config.yaml
n_layer: 9
d_model: 640
n_head: 8
n_kv_head: 8
norm_place: "peri"
rope_base: 10000.0
rope_fraction: 1.0
qk_norm: false
attn_scale: 0.125
bias: "none"
tie_embeddings: false
beta1: 0.95
decay_shape: "linear"
seq_len: 512
train_tokens: 1606000000
Each number is 128 + 24 x the weight over the matrix's rms, rounded and kept within 0 to 255. Layers, rows and columns count from 0.

# layer 5 attention output (transposed), 512x640, rms 0.236, rows 50-63, columns 192-255
[[126 141 112 134 136 162  97 129  84 128 125 146 114 147 175  97 126 134 152 102 127 150 116 149 153  78 124 105 174 128 139 155 133 159 137 120 123  87 137 162 179 146 122 133 139 143 134 131 135  74 160 161 120 123 128 126 131 165 119 123  85 124 121 130]
 [124  95 145 160 110 106 104 137 126 173 150 141 185 154  41 104 123 107 115 155 137 144 140 112  81 116 157 142 123 124 160 139 123 119  82 130 111 130 150  72 135 162 122 162 109 123 121  92  71 130 151 105 111 138 124 137 121 165 122 128 112 132 107 140]
 [146 146 139 104 131 102 126 162 169 156 102 105 103 105 136 136 134 122 118  93 134  97 184 163 169 127 118 137 112 159  98 122 155  90 102 109 127 128 133 121 132 129 134 107 176 161 148 155 113  94 107 138 128 137  94 128 146 114 145 115 118 104 126 112]
 [144 106 170 125 117 136 144 139 163 109  94 150 138 111 144 119 167 121 175 159  98 134 118 144 142 124 103 155 125 152 140 110 142 129 110 153 110 109 152 165 123 100 150 170 135 140 116 145 171 103 114  98  99 154 127 128 147 108 148 104 114 159 111  89]
 [129 156 107 156 164 122 147  87  97 116 136 123 120 147 170 100 125 111 151 146 165 110  62 107 109 136 163 121  92 157 129 167 144 141 155 133 150 160 156 165 136 169 158 115 134 133 120 109  70 169 134 163 107 119 136 149 103  95 163 100 127 142 124  95]
 [152 111 150 146 114  80 129 148 137 110 163 153  54 138 128 152 125 150 130 136 122 126 147 168 126 121 125 115 153 144 176 135 131 123 147 143 110 124 139 143 120  97 124 117 162 108  94 142 133 134 149 152 126 131 160 137 144 139 135 131 121 103 164 128]
 [117  85 157  90 163 142 150 149 189  95 120 158 136  54 121 111 113 157 108 129 148 120 147 133 134  98 143  92 130  84 132 127 153 142 138 147  51 113 159 122 159 125 137 122 103  94 114 138 118 121 136  95 141  92 150 150 128 131 102 104  96 112 119 178]
 [131 143 138 137 114 142 158 128 146 103 132 124 132  89 158 167  77 103 130 134  96 144 103 135 183 143 155 136 146 155 123 117 140 147 125 124 114 102 121 119 134 116  92 138 117 133 134 139 143  96 144 109 100 163 144 192 131 128 139 116 141 135 141 135]
 [133 168 112 138 154  92 110  90 135 101  80 179 149 121 155 116 117 165 136 130 117 153 131 109  91 131 122 112 127 136 125 108 100  98 171  97 128 147 190 152  99 116 170 168 150  94 148 126 160 157  84 127 110 149 123 119 105 145 116 136 130 124 122 174]
 [123 121 134 119 134 103 133 128 110 128 113 129 110  95 137 128  90 142 173 137 138 143 156 140 120 102 121 142 130 148 163 135 165 149 125 133 121 131 112 122 107 136 131 111  94 103 105 107 141 123 122 123 121 155 135 142 119  98 127 153 108 116 107 141]
 [161 134 136 112 157 104 150 144 100 124  96  99 152 119 143 144 148 115 131 131 152 124 165 105 149 114 168 126 133 132 163 142 138 116 115  95 137 127  95 120 153 103 169 109 148 109 164  94 129 118 129 172 147 113 165 137 127  32 133 142 162 139 111 132]
 [125 138 123 138 104 124 115 151 154 120  90 116 150 131 143 192  79 121 113 113 130 163 113 110 134  73 124 120  87 106 125 145 157 119 116 103 143 137  88 109 130 140 167 134 104  91 117 154 133  93 141 152 163 108 134 134 127 107 125  90 119 103 157 106]
 [131 148 152 132 123 123  92 135  93 112 142 117 100  80 128  94 127 131 187 147 147 108 106  80 127 129 126 155 157 158 107 167  74 106 131 150 150 151  88 116 139 116 137 110 117 157 119  80 148 151 139 128 141 146 114 131 140 113 110  86 124 105 125 159]
 [150  96 157 130 127 120 109 105 161 137 115 104 122 136 118 146 166 120  77 127 128 160 114 141  96 131 149 160 126 158 136  96 143 146  92 141 128 149 143 147 127 143 104 149 130 170 153 134 131 120 184 116 145 136 136  84 140 136 130 108 129 111 116 133]]
# layer 5 attention value, 512x640, rms 0.0347, rows 51-63, columns 192-255
[[145 112 136 123 116 157 165 114  97 138 156 162 112 111 125 132 145 116 156 136 132 114 141  74  99  84  98 132 104  90 110 119  94 101 114 139 105 175 162 125 109 135  93 140 146 118 126 151 114 131 112  98 136 135 149 182  95 141 122 111 116 134 102 136]
 [149 110 131 131 137 119 138 156  84 140 151 108 129 163 134 163 137 137 174 150 141  63 104  64 136  95 149 127 138 135 134  74 112  99 156 118 139 111  99 168 119 137 125 132 139 117 110  93 125 121 107 158  96 168 133 140 136 116  93 144 126 111 112  63]
 [ 95 152 175 148 119 122  87 124 135 127 123 135 134 136 124 177 116 170 134 124 139 135 135 139 133  99 128 137 108  96 126 119 146 149 138 147  90 119 127 150 106 127 148 128  94 130 140 123 163 166 142 157 116 116 155 132 129  99 164 109 137 120 119  73]
 [136  98 131 141 123  83 135  90 134 113 149 131 107  90 115 104 143  97 159 160 145 154 147  87 122  89 155 140 133 195 121 125 117 118  99 132 131 129 148 135 103 146 102 131 123 111 130 140  96 123 123  93 108 111 153 117 179 132 168 112 109 135 152  72]
 [115 118 128 111 116 120 119 137 119 120 138  86 138 161 147 169 113 123 130 105 169 167 165 149 137 176 126 145  78 122 133 140 118 133 127 156  82 124 151 136 129  98 128 148 100 143 135 139 142 134 101 149  96 107 145 113 141 107 113 116 159 116 170 124]
 [109 113 145  91 136  91 142 112 130 132 182 102 126  84  75 104 119 145 154 117  97 120 164 147 165 122 131 104 146 120 134 161  93 129 128 122  82 119 136 173 152 114 121 134 136 148 118  93 141 142 103 146 108 115 135 111 120 170  96 119 150 124 157 134]
 [164 121 128 109 121 124 118 116 169 108 135 119 105 170 119 145 135 156 111 150 137 107  98 108  82 143 159 166 135  91 143 141 158 139 130 142 115 141 116 116 135 110 136 122  71 164 113  91 100 165 102  93 119 118 152 142 110 136 145 138 125 125 118 152]
 [121 128 142 133 109 149 118 154  92  94 136 145  81  81 110 107 170 126 137 152 115 151 148  96 144 190  81  94 122 108 165 141 135 131  69 140 121 171  69 104 105 103  89 135 134 134 118  80 147 149 138 127 135 142 103 129 117 124  73  75 166 136 147  71]
 [126 135  95 122 136 152 119 128  96 125 144 108 118 121 153 126 177 125 127  97 153 124 151 178 146 165 140 137 128  97 118  83 100 138  75 133 137 113 144 116 157 105 128 108 141 109  96 139  98 111 140 103 139  93 112 156 154  69 134 142 139 125 130 132]
 [156 117 150 140 163 152 155 145 120  96 171 108 125 138 159 121 110 133 103 116 163 160 169 124 160 114 127 125 104 111 134 117 170 141  98 140 121 102 105 158 166 139 117 126 145 155 105 138 112 119 116 131 121 146 124 126 130 115 139 149 136  97 125 131]
 [113 111 104 162 120 125 131 140 150 147 106 160 119  94 175  98 150 138 141 158 141 177 173 162 123 107  91 145 107 107 158 134 117 126 119  94  98 107 120 172 134 121 113  99 167 144 121 137 142 145 138 149  90 128  94 162  94 101 163 181 140 143 110 144]
 [132 135 144 119 137 154 117 124 142 121  91 149 166 134 156  73 129  85  88 123 124 153 110 132 178 172  82 149 129 102 159 163 114 104 120 121 172 113 126 155 114 104  97 148 111  81 110 102 111 197 122 179 128 155 197 114 141 129 100 164 136 146 128 203]
 [129 129  65 116 150 129 129  94 119 136  94 106 110 139 104 162  88 167 116 145 136 118 102  71 128 102 125 133 131 134 120 136 126 154 157 128 145  95 162 122  83 137 150 146 115 116 139 137  79 125 147 156  85  89 135 126 103 145 108 105 119 113 129 154]]
# layer 5 attention query, 512x640, rms 0.0307, rows 64-102, columns 192-255
[[ 99 165 129 116 119 165 129 146 158 100  62 139  89 107 125 110 128 166 134 101 142  93 160 112 113 182 149 165 172 123 101 137 143 153 149 108 151 134 107  91 176 108  71 101 138 127 168 118 127 105  81 131 114 147 108 117 109 153 135 120 142  98 131 150]
 [178 142 145 168 127 167 134 160 143 190 132 104 125 114 112 165 161 116 114 116 126  72 179 135 130 159 114 129 116 138 140 148 103 120 110 106  80 170 117 100 109  83 108  66 115 141  97 121  91 150 129 181 112 127 100 149 165  94 124  74 152 111 124 141]
 [139 128 119 195 114 143 126 147 144 136 123 110 125 113 130 126 147 152 122 109 138  83 128 131 149 157 148 115 137 134 153 126 118 148 129 145 109 131 119 102 111 106 115 102 137 117 147 136 111 149 167 118 130 180 133 145 137 157 191 115 167 128 151 117]
 [102 135 132  85  71 114 108 157 145 111 113 108 119 178 142 106 165 154 143 118 119 106 148 121 132 135 142  97 106 107 141 115 135 134 138  93 158  62 104 158 135 149 130 100 137 114  91 129 127 128 102 122  95  93 131 103 122 158 144 130 147 123 133 125]
 [141 175 157  95 148 115 202 122 129 146  94 153 118 129 143  92 101 145 113 136 108 164 172 111  98 127 146 165 105 140  94 141 126 122 146  85 114 112  93 107 137 118 130 105 176  82 133 114 123 116 124  96 168 128 121 122 148 160  95 113 111 113 165 105]
 [123 158 109 114 107 152 176 107 178 122 145 139 110  57 105 137 106 133 110 133 133  90 123 137 130 144 121 104 125 151 110 120  93 132 107 138  73 107 127  88 112 136 152 113 103 122 138 160  98 146 136 161 161 163 129 113 148 150 136 112 129 171 141  98]
 [147 165 112 127 153 116 115 139 160 154 126 113 129 167 151  99  93 114  97 146 112 119 128 101 125 144 101 132 167 124 130 124 104  92 117 183 130 121 120 116 117 172  95 111 111 181  89 165 144 139  96 128 131 137 139 154 145 124 113 143  85  91 120  93]
 [133 115 171 115  91 136 117 101 163 153 114 120 147  90 157 111 140 190  82 123 141 172  94 141 152 161 102 152 163 135  98  95 139 165 113 151 103 158 122 107 138  91 120 133 164 107 157 160 169 105 145 172 119 134 123 107 160 155 109 112 125 175 110 124]
 [157 147  91 125 144 163 139 150 116 108 132 141 147 143 140  98 147 118 162 142 102 107 155 131 143 135  85 116 179 120 116 144 133 126 103  63 102 141 111 110 139 132 125 105 134  96 138 107 159 156 168 144 153  93 140 155 143  84 180 140 160 143 113 104]
 [ 65 127  76 146 137 142 115 118 102 139 132 134 153 145 141 117 125 123 124 174 139 147 168 104 150 114 126 111 134 100 111 114 150 109 106 179 101 114  85 139 148 134 154  94 151 167 132  92 120 150 101 117 131  88 113  87 138 140 110  91 107 141 138 117]
 [101 106  92 145 145 119 182 110  72  66 108 153 121 110 137 139 119 173  89 148 149 100 134 140 152 119 148 164 105 106 141  62 103 126 133 145 140 192 135 115 105 132  62 128 131 126 105 125 158 169 104 141 127 140 113 118 122 126 137  88 133 100 131 124]
 [141 112 116 135 128 143 146 145 124 170 125  79 178 141 136  82 126 148 112 130  97  99 114 110 156 172 115 157 144 154 117 132 118 110 128 104 138 138 124 118 105 128  98 154 151  99 140 135 129 143 116 152 136 146 129 126 132 173 133 151 104 147 136 126]
 [149 126 142 134 146 108 122 113 123 139 136 160 127 129 120 167 142 128  74 140 101 136 125 116 191 118 105  85 122 136 126 124 119 109 159 104 124 104  90 155 136  96 142 121  82 161 127 111 127 105 148 139 145 156 133 150 173 138  90 136 173 111 136 125]
 [127 112 101 126 142  52 109 114  84  97 126 149  97 120 126 134 126 129 136 153 137 150 130 135 124 115 105 134  99 148 119 115 130 143 166  96 150 119 131 106 147 160 154 126 146 127 133 127 181 103 102 150 128 164 147 131  66 133 116  99  99 115 149 112]
 [137 107 130 152 142 105 180 136  99 121 115 153 112 101 123 141 122 150 148 163 158 111 134 137 102 110 116 126  93 180 131 151 136 118 142  91 131 156 194 141 101 133 129 145 151 108 143 132 171 103 132 111 142 154 141 126 115  94 128 128 127 156 107 115]
 [122 102  95 121 168 160 129  71 186 116 137 145 103 124 118 132 120 162 120 138 149 115 164 153 129 145 117  88  96 128 104 110 134 122 141 181 135  96 103 130 204 115 125 135 132 166 119 151 155 128 105 108 126 162 130 131 111 117 113 143 163 127 143 138]
 [113 145  67  91 136 151 113  88 109 105 156 166  94 134 101 134 127 105 130 116 121 119 142 148 144 132 159 106 108 121 117 139 115 126 127  97 149 142 113 126 153 174 160 118  84 159 156  64  93 112 148 158 129 131 118 126 149 121 121 147 152 113 149 118]
 [153 116 153 133 136 133 129 164 101 128 166 112 136 174 138 133 134 104 118 162 125 142  91 112 121 126 117 143  74 168 123  92 137 122 164 144 146 126 146 141 107 130 136 117 130 125 119  94 119  85 178  83 114 116 107 136 164 113 124 109 133 123 128 133]
 [167 109 129 113 101 147 113 133  88  94 125 173 122 107 164 127 105  87 118 105  95 151  96 130 142 147 138 149 170  97 148 126 156 130 135 156 142 138 124 145 153 123 115 112 117 109  80 165 114 134 146 121 141 112 139 144 116  91 107 108 128  97 126 134]
 [122 162 133 133 123 123  90 154 113  91 143 198 132 133 127 147 150 124 175 131 111 133 102 155 127 126 141 152 127 128 124 162 163 122  99  58 163 140 147 131 147 139  90  96 135  74 102 129 132 126 118 156 118 140 119 137  90 155 124 128 147 158  97 154]
 [129 131 115  92 104 170 141 140 156 138 111 141 155 170 131 131 147 151  98 138 106 115 113 155 123 131 105 142 108 142 172 147 108 113 156 129 138 165 109  79 136 148  92 139 114 115 118  80 161 126  97 135 163 123 128 100 128  98 159 108 135 122 146 109]
 [108  97 127  92 185 143 130 138 119 132 161  88 112 146  84  58 106  99  90 108 153  89 123 112 114 151 137 146 101 118 157 156 142 146 171 124 206 168  94 117 176 142 119 135 108 108 123 122 109 121  92 104 131 150 127 175 159 109 115 168 127 145 135 136]
 [ 85  95 144 128 132 104 145  93 177 128 129 108 159  95 130 132 148  88 128 119 142 129  94 113  90 126 177 136 146 119 146  98 105 101 190 126  91 161 128 178 120 122 149 122  93 154 158  60 130 185 114 107 115 123 148 157 134 120 107 128 149 114 137 112]
 [155 109 136 125 134 121 161 169 124  59 126 102 140 111 103 150 135 130 124 140 114 132 188 127 111 167 101 130 133 168 107 128  96  95 104 159 130 110 133 121 133 138 126 105 122 121 116 134 133 127 101 123 133 117 149 124 121 189 141 139 155  89 143 143]
 [135 140 182 120 154 124 129 159 115  99 132 154 119 102 117 101 169  93 140 116 169 133 147 151 120 141 170 133  91 140 101 122  92 150 149 122 126 118  88 125 116 122 121 155 147 137 122 153 156 142 112  82 171 152 143 146 107 135  98 140 126 121  78 101]
 [123 158 143 108 153 151 107  77 102 136  94 128 134 121 106 143 110 103 126 136 153 105  96 132 141 141 114 153 104 137 125 115 134  74 134 133 113 128 112 123 116 117 135 148 139 116  68 115 155 168 182 134 146 137  95 154 133  97 135 109 118 141 135 151]
 [128 125 143 152  89 140 128 109  96 137 138 147 121 163 173  96 120 120 161 113 104 140 125  94 123 155 111 137 112 134  98 137 120 141  97 139 138 135 132 101  85 114 141 160 151 101  86  95 124 144 111  82 116 115 129 174 148 144 135 138 120  98 123 120]
 [153 136 138 151 136 155 148 112 106 103 139 158 149 112 124 133 123 125 114 108 126 147  91 106 116 138 131 131 121 138 108 114  92 129 124 122 113 119 169  89 151 112 122 132 120 153 171 149 120 131 130 143 101 117 147  90 144 139 133 159 123 170 152 136]
 [153 163 158 114 148 128 104 116  96 156  81 142 147 126 131  82 147 133 114 114 113  93  92 126 100 163 155 140  81 133  96 136 129 118 163 123 143 148 120 114 132 124 125 114 138 130 164 162 140 151 162 124 133  89 110 152 147 102 133 163 120 166 113 161]
 [ 97 134 148  96 110 129  80 113  95 121  91 111 128 143 119 111 124 122 143 138 112 142 126  91 150 119 116 159  92 139 154 143 116 164 155 139  74 113 155 109 125 107 116 153 114 145 133 125 141 134  84 132 145 131 147 124 134 133 159 155 113 110 182 130]
 [110 135 128 106 153 141 132 143 149 145 108 144 130 122 160  99 169  98 119 171 166  89 130 137 139 118 136 118 102 107 126 144 144 119 103 173  97 134 126 148  96 143 126 121 126 152 126 122 104 130 147 140 144  99 138  98 106 166 120 115 117 136 171  90]
 [116 120 113  93 152 161 104 182 122 107  94 114 118 119 148 142 155 141 126  98 132 123 111 153  90 107 132  95  99 128  85 120 166 146 155 149 126 127  88 185  72 158 118 127 137 120 176 145 126 130  94 108 123 136  83 169 152 138 147 144 163 141 124 132]
 [136 139 108 139 122 139 174 120 122 142 134 139 124 113 155 122  81 133  97 119 141 105 102 107 157 150 122 145 122 120 120 143 136 141 118 141 118  93 167 117 143 122 123 130 133  96 121 136 103 155 134 132 120  92 177 101 121 139 112 115 146 142 133 129]
 [155 133 112 114 145 119 131 112 116 110 185 154 126 148  90 106 144 139  97 135 152 112 141 138 103 122 157 178 120 148 140  86 123 112 135 157 119  98 107 107 134 178 139 121 135 133 127 107 101 124  89 111  97 122 135 129 131 146 142 141 128 124 154 101]
 [109 123 194 141  97 123  89 100 119 203 137  99 127 127 118 106 127 107 120 154 135 131 123 104  94 104 106 100 110 135  98 150 120  83 131  68  62 122 133 126 116 143 149 125 120 109 102 147 121 139 132 117 144 129 136 140  99 128 123 117 122 104  79  94]
 [127 144  92 139  96 149  74 135 112 143 140 157  98 136 147  76 115 116  74 124 107 113 122  85  94 147 123 138  99 114 142 160 123 132 124 126 124 128 122 136 111 123 151 146 131 155 160 113 121 150 150  84 139  83 115 115 144 125 119 133 144 105 124 116]
 [127  92  94 141 151 134 149 129 121 111  57 138  89 120 122 161 112 131 178 121 144  82 127 141 119 153 140 152 126 103 175 116 128 105 130 126 157 115 134 152 131 143  72 132 143 167 132 134 118 121 118 160  97 143 180 129 128  85 122  92 139 137 133 110]
 [107 146 104 126 148 122 183 158 101  98 118 102 155 144 115  95 102 129 153 186 121 153 128  94 120 115  92 152 124  62 115 114 123 132 160 120 104 141 127 105  97 130 129 142 114  77 178 105  92 156 108 142 121 148 112 118 100 152 142 115 128 145 118 139]
 [113 148 142 150 118 103 156 111 111 182 172 147 140 146 115 127 155 122 114 129 108 117 109 137 111  75 127 126 134 114 128 142 144 127 149 155 122 149 121 105 145 156 130 132 106 136 116 105 100 121  88 132 107 137 103 148 120 123 126 147 138 177 127 162]]
# layer 5 attention key, 512x640, rms 0.0314, rows 64-102, columns 192-255
[[152 153 131 104 128 121 152 115 111 149 106  97 131 102 110 176 132 102 104 166 142 115 176  96 130 164 125 147  90 139 103 143 140  96 143 131 131 141 125 142 152 119 136  99  97 129 146 150 147 111 126 119  70 157 104 107 128 147 152 121 142 157 129 127]
 [176 100 114 120 140 128 161 134 131 134  80 141 120  86 152 134  78 107 140 157 118 129 140 142 121 134 141  37 140 145 121 134 163 151 106  91 157 117 114 141 184  96 128 162 112 151 145 130 125 110 125 139 187  88  81 118 106  95 125 135 132 115 152 142]
 [153 122 128 142 111 183 132 125 121 134 126 125 105 157 113  82 129 135 146 117  93 110  75 138 152 151 111 151 136 173 122 144 139 153 111 131 113 108 171  87 107 122 171 120 122 155 107 166 143  95 157 109 119 148 172 165 135 152 106 129 112 145 114 117]
 [147 123 149 131 125 119 127 148 116 130 115 161 110 128 101 117 147 110 118 143 125 154 153 128 124 103 116 157 125 142  93 126 125 187 138 160 106 115 121  94  85 108 171 112 137 145 113 164  83 126 101  77 125 159 103 132 160 147 126 133 132 166 101 162]
 [162 138 148 105 158 110 118 125 113 151 105 132 139 155 109 124 109 125  96 128 125 135 166 133 119 143 119 146 130 105 114 126 123 143 170 186 135 107 134 103 144 160 132 105 175 158 110 132 149 136 136 168 125 134 149 128 158 160  84 118 126 131 104 147]
 [137  90 133 113 117 125 140 144 145 130 117 132 126  87 102  86 129 107 138 145 162  76 120 184 137 100 133 103  92 115 125 131 153  74 112 154 128 115 172 138  70  88 155 108 154 158 123 166 130 125  98 159 142  98 125 114 139 120 157 119 119 189 121  81]
 [122 121 107 112 132 107 161 147 146 151 106 102 135 130 102 113 130 135 116 139 105 124 113 153 115 136 109 136 115 111  91 122 121 163 166 138 133 137 145 143 162 163  72 126 161 116 127  93 142 105 157 145  77 128 136 137 153 104 172 141 116 159 121 128]
 [151 121 142 104 196 129 148 144 112 141 163 128 167 112 125 130 136 143 160 148 166 163 122 139 157 167 104 112  93 156 110 180 111 120 107  65 124 124 126 142 162 142 130 136 131  83 117  93 129  96 101 145 113 106 124 160 146 125 112 120 134 110 152 114]
 [123 116  97 135 187 157 142 110  93 142 161 151 129  75 138 112 146 100  96 103 123 146 100 109 127 133 145 121 144 115 156 165 129 158 133 125 118 113 102 158 141 107 128 101 141 127 109 144 151 134  86 102  81 137 168 129 129  88 144 176 118 107  99 128]
 [150 147 145 131 105  93  83 134 118 161 128 125 100 139 168 140 168 139 124 105 135 118 106 128 148 127 104 124 140 145 122 106 160 105  82 118 132 124 114  92 117 153 152 156 122 152 123 128 124 127 120 203 170 118 122 108 131 146 128 120 190 144 106 117]
 [130 152 138 141  83  59 126  89 125 154 145 195 141 156 153 173 157 130 165 123 120 111 103 138 104  81 104 146 159  98  77 131 146 113 120 166 112 127 134 129 111 155 155 145 117 120 124 176 106 151 115 136 136 154  96 115 118 126 180 171 126 144  78 124]
 [139 146 131 130 111 129 145 140 123 111 129 103 206  92 177 144  82 138 116  82 121 141 180 144 125 130 126 127 154 150 111 142  98 133 134 155 146 119 124 108 137 135 156 134 110 164 133 139 119 149 179 113 178 175 163 122 119 143 111  93  96 120 112 107]
 [111 125 182 124 153 155 143 166 145 113 151 103 147  99 180 175 165 128 115  70 124 106 160 145 124  76 145 146 157 123  76 119 109 117  82 168 133 117  74 137 111 113  75 115 102 134 182 146 111  90 153 137 166 155 121 145 136 123 123 145  88 135 109 133]
 [146 131 125 135 101 126 119 185 116 162 143 111 156  93 114 171 135 161 140 113  97 132  87 131 105 163 135  93 123 137 153 111 147 117 114 142 168 191 122 135 148 147 101 127 132  95 148 160 131 112 143 121 146 102 110 125 143 105 106 103 148 101 125 135]
 [155 123 110 130 117 116 137 155  99  95 109 116 161 103 144 161 134 137 129 138 151 161 169 140 130 113 111 111  91 103 137 126 190 135  58 147 103 138 133 114 134 121 140 113 148 133 149 130  96 128 119 140  95 107 135 143 125  83  99 149 126 104 130 118]
 [128 161 118  77 134 110  98 101 140 125 125 131 109 110  88 120 142 129 136 161  78 152 123 118 124 126 126 134 137 156  96 134 134  94 155  84 125 144 148 148 102 136 135  97 107 146 132 118 149 117 137 105 152 120 126 143 132 166 116 154 113 148 160 113]
 [133 117 144 131 122 164 132  80 153 124  98 114 141 119 151 131 136 117 163 135 119 133 102 120 131 151  96 137 153 151 124 124 144 118 108 123 140 137 128 162 136 116 143 114  94 126 104 156 126 136 151 133 120  75 125 107  90  83 123 154 155 104 129 100]
 [113 125 112 108 113 166 122 111 147  94 125 133  93 158  99  93 123  99 114 106 143  75 139 119 145 135 130 137  90  87 150 147 120 132 131 121 108 123 140 123 135 116 182  95 165 166 177 161 150 125 131 110 141 118 100 124 103 120 127 122 101 133 138 168]
 [113 154 131 142  83  64 110 131  94 101 134 132 119 143 112 150 108 136 105  77 143 122  79 108 134 113 137 129 159 107 126 162 130 132 152 103 112 166 128 107 127  63 116 156 172 114 135 135 106 130 145 169 138 139 125 105 142 136 110  75 128 142 125 129]
 [204 110 115 127 123  82 162 116 130  85 136 132 128 147 130 110 136  98 157 144 117 158 162 113 119 116 103 133 137 166 134 126 123 128 102 142 131  82 153  92 149 136 152 142 123  96 122 114 102 109 138 118 129 155  88 135 108 143 111  94 144 119 131 171]
 [119 139 115 113 101 104 203 175 132 153 138 104 150 108 101 116 146 159 122  95  88 140 133 123 163 114 132 121  78  89 100 125 131 106 149  92 151 110 120 101 138 135 104  89 193  99 138  84 121 121 121 148 133 145 116 146 118 130 149 117  93 105 144 146]
 [116 131 104 150 114 150 173 135 142 146 101 131 163 139 134 155 140 145 103 113 136 102 149 155 134  85 128 135 134 116 116  62 130 143 167 126 116  75 148 108 169  72 181 143 138 151 129 136 165 127 139 113 159 140 131 139 144 103 135 130 103 131 124 134]
 [ 76 198 148 123 114 137 137 149 143 126 146 123  69  99 160  86  99  79 161 113 147 139 158 158 143 139 141 126 106 141 145 100 140 130  83 139 113 138 108 163 114 168 120 129 147 138 102 118 130 168 178  97 112  94  95 102 144 158 149 136 116 135 163 106]
 [145 137 144 135 132 194 119 154 145  63 113 143 135 184 159 142 121 132  98 165 128 139 119 153 182 160 113 149  97 137 124 156 114 141 131 172 135 112 147  82 118 153 107 130 150 105 142 142 124 124 130  97 139 180 116 126 116 117 115 127 150 153 125 111]
 [121 130  96 155 175  83 128 132 158 164 118 120 110 124 110 138 134 134 131 126 154 103 123 156 104 154 165 148 167 139 145 131 156  97 131 112 161 132 153 181 122 124 125 127 150 114 113  88 128 146  76  95 137 165 118 142 123 121 121  97  93 145 121 150]
 [133  82 142 145 148 177 175 160 135  97 131 139 116 116 146 146 106 128  85 129 163 154 129 118 150 114 119 128  70 146 137  93 168  91  90 169 151 130 101 139 124  76  93 204  78  81 134 145  97 140 111 114 120 136 114 126  89 131 122  94 172 124 125 115]
 [115 114 179 128  96 135 154 144 122 168 140 123 127 133 107 143 137 111 144 140 123 140 121  93 150 145 126 115 183 110 149 190 125 140 161  81 128  98 115 121 126 125 118 169 144  98 116 155 119 138 153  89 104 106 108 110 130 130 153 135 157 121 139 113]
 [102 122  97 107 109  95 140 150 122 145  95 161 142 157  99 136 151 113 137 151 137  96 153 163  97 116 157 129 112 140  97 102 116 165 145  96 136 137 154 153 121 129 114 134 108 109 101 185 111 126  99  98  98 113  97 123  82 165  75 126 116 101 131 112]
 [129 120 159  91  75 168 138 110 119 137 127 164 135 140  82 129  78 170 135 120 113 120 139 171 109 110 130  88  85 104 123  85 143 145 145 130 134  90 113 143 119  97 141 138 115 123 138 126 157 159 128  79 108 137 154 123 155 137 111 116 116 110 144 149]
 [ 99 132 153 160 123 145 129 138 100  64 173 129 206 135 160 142 127 113 167  87 139 122 127 130 156 108 151 110 123 108  74 183 147 141 106 143 160 154 112  95 138 139 103 170  89 144 164  99 109 129 108 121 102 140 101 101 121 137  99  73 135 105 172  87]
 [167 117 167 109 125 137 128 191 121 130 104 134  77 122 119  81 128 149 166 142 123  80 157 151  48 140 133  97  84 157 133 109 114  91 115 171 101  81 115  86 137  64 137 114 119 148 135 123 138 124 131 190 113 116 148 142 102 116 162 166 135 129 179 174]
 [137 100 128 158 131 123 128 137 102 134 100 143 140 126 128 152 102 161 102 174 160 102 113 132  91 122 136 130 124 106 137 162 146 119 115 102 127  72 129 111 149 117 150  98 108 182 122 108 148  92 126  89 137  98 124 151 166 119 124 129 105 126 108 167]
 [131 140 132  93 126 104 125 130 163 165 104 118  71 201 141 118 117  84  84  87 109 146 130 106 140 149 117 127 157 125 130 139 133 146 109 178 126 118 150 112 125 161 108 131 135 137 106 136  84 132 114  93 157  88 123 155 124 120  70 131 135 133 111  73]
 [ 99 110 145 132 140 141 106 116 160  86 123 103 138 111  88  86 158 121 131 143 101 116  93 145 120 135 131 121 193  91 111 122  98 112 146 119  92 132 102 143  67 150  71 157 103 134 102 163 164 161 137 141 124 162 113 118 121 102 139 111 117  85 126 100]
 [128 103 136 149 147 143 107 146 114 163 128 117 121 137 170  93 121 120 110 101 167 101 145 157 120 140 124 120  94  98 138 119 123 101 113 128 137 143 100 132 157 138 128 120 113 144 130 126 134 160 101 112 124 103 159 141 127 151 106 109 125 134  99 127]
 [118 144 131 132 134 148 111 155  86 157 138 132 168 167 118 128 148 146 129 100 123 122 105  71  77 132 133 113 125 147 127 121 147 151 159 144 119 155 110  73 151 135 169 103 122 129 111 144 142 123 164 136 110  99 158 112  79 158 133 122 143 145 147  88]
 [141 142 142 111 110 138 133 124 136 113  98 172  94 142  83  97  91 124 112 147  86 121 133 105 115 110  99 164 135 112 110 138 141 156 134 103 147 144 152 126 113 139 152 133 103 142 146 141 149 113 129 109 117 142 148 114 114 165 138 147  89 147 139 150]
 [122 173 113 133  97 162  99 122 157  95 127 108 142 133 148 115 122 125 123  89 118 115 133 143 125 145 108 143 149 103 120 146 135 111 146 152 108 146 168 144 145 136  93 142 166 114 133 143 115 189  90 134 145 150 170  90  99 167 122 132 106 185 157 116]
 [111 115 145 123 154 122 111 122 126 126 142 117 111 135 151 139  92  93 111 134 131 145 105  99 120 140 111  94 132 118 120  97 138 116 142 109 146 129 147 149 122 129 142 144 141 121 125 173 107 107  70 118 127 187 127 149 192 137 124 178 131  96 142 132]]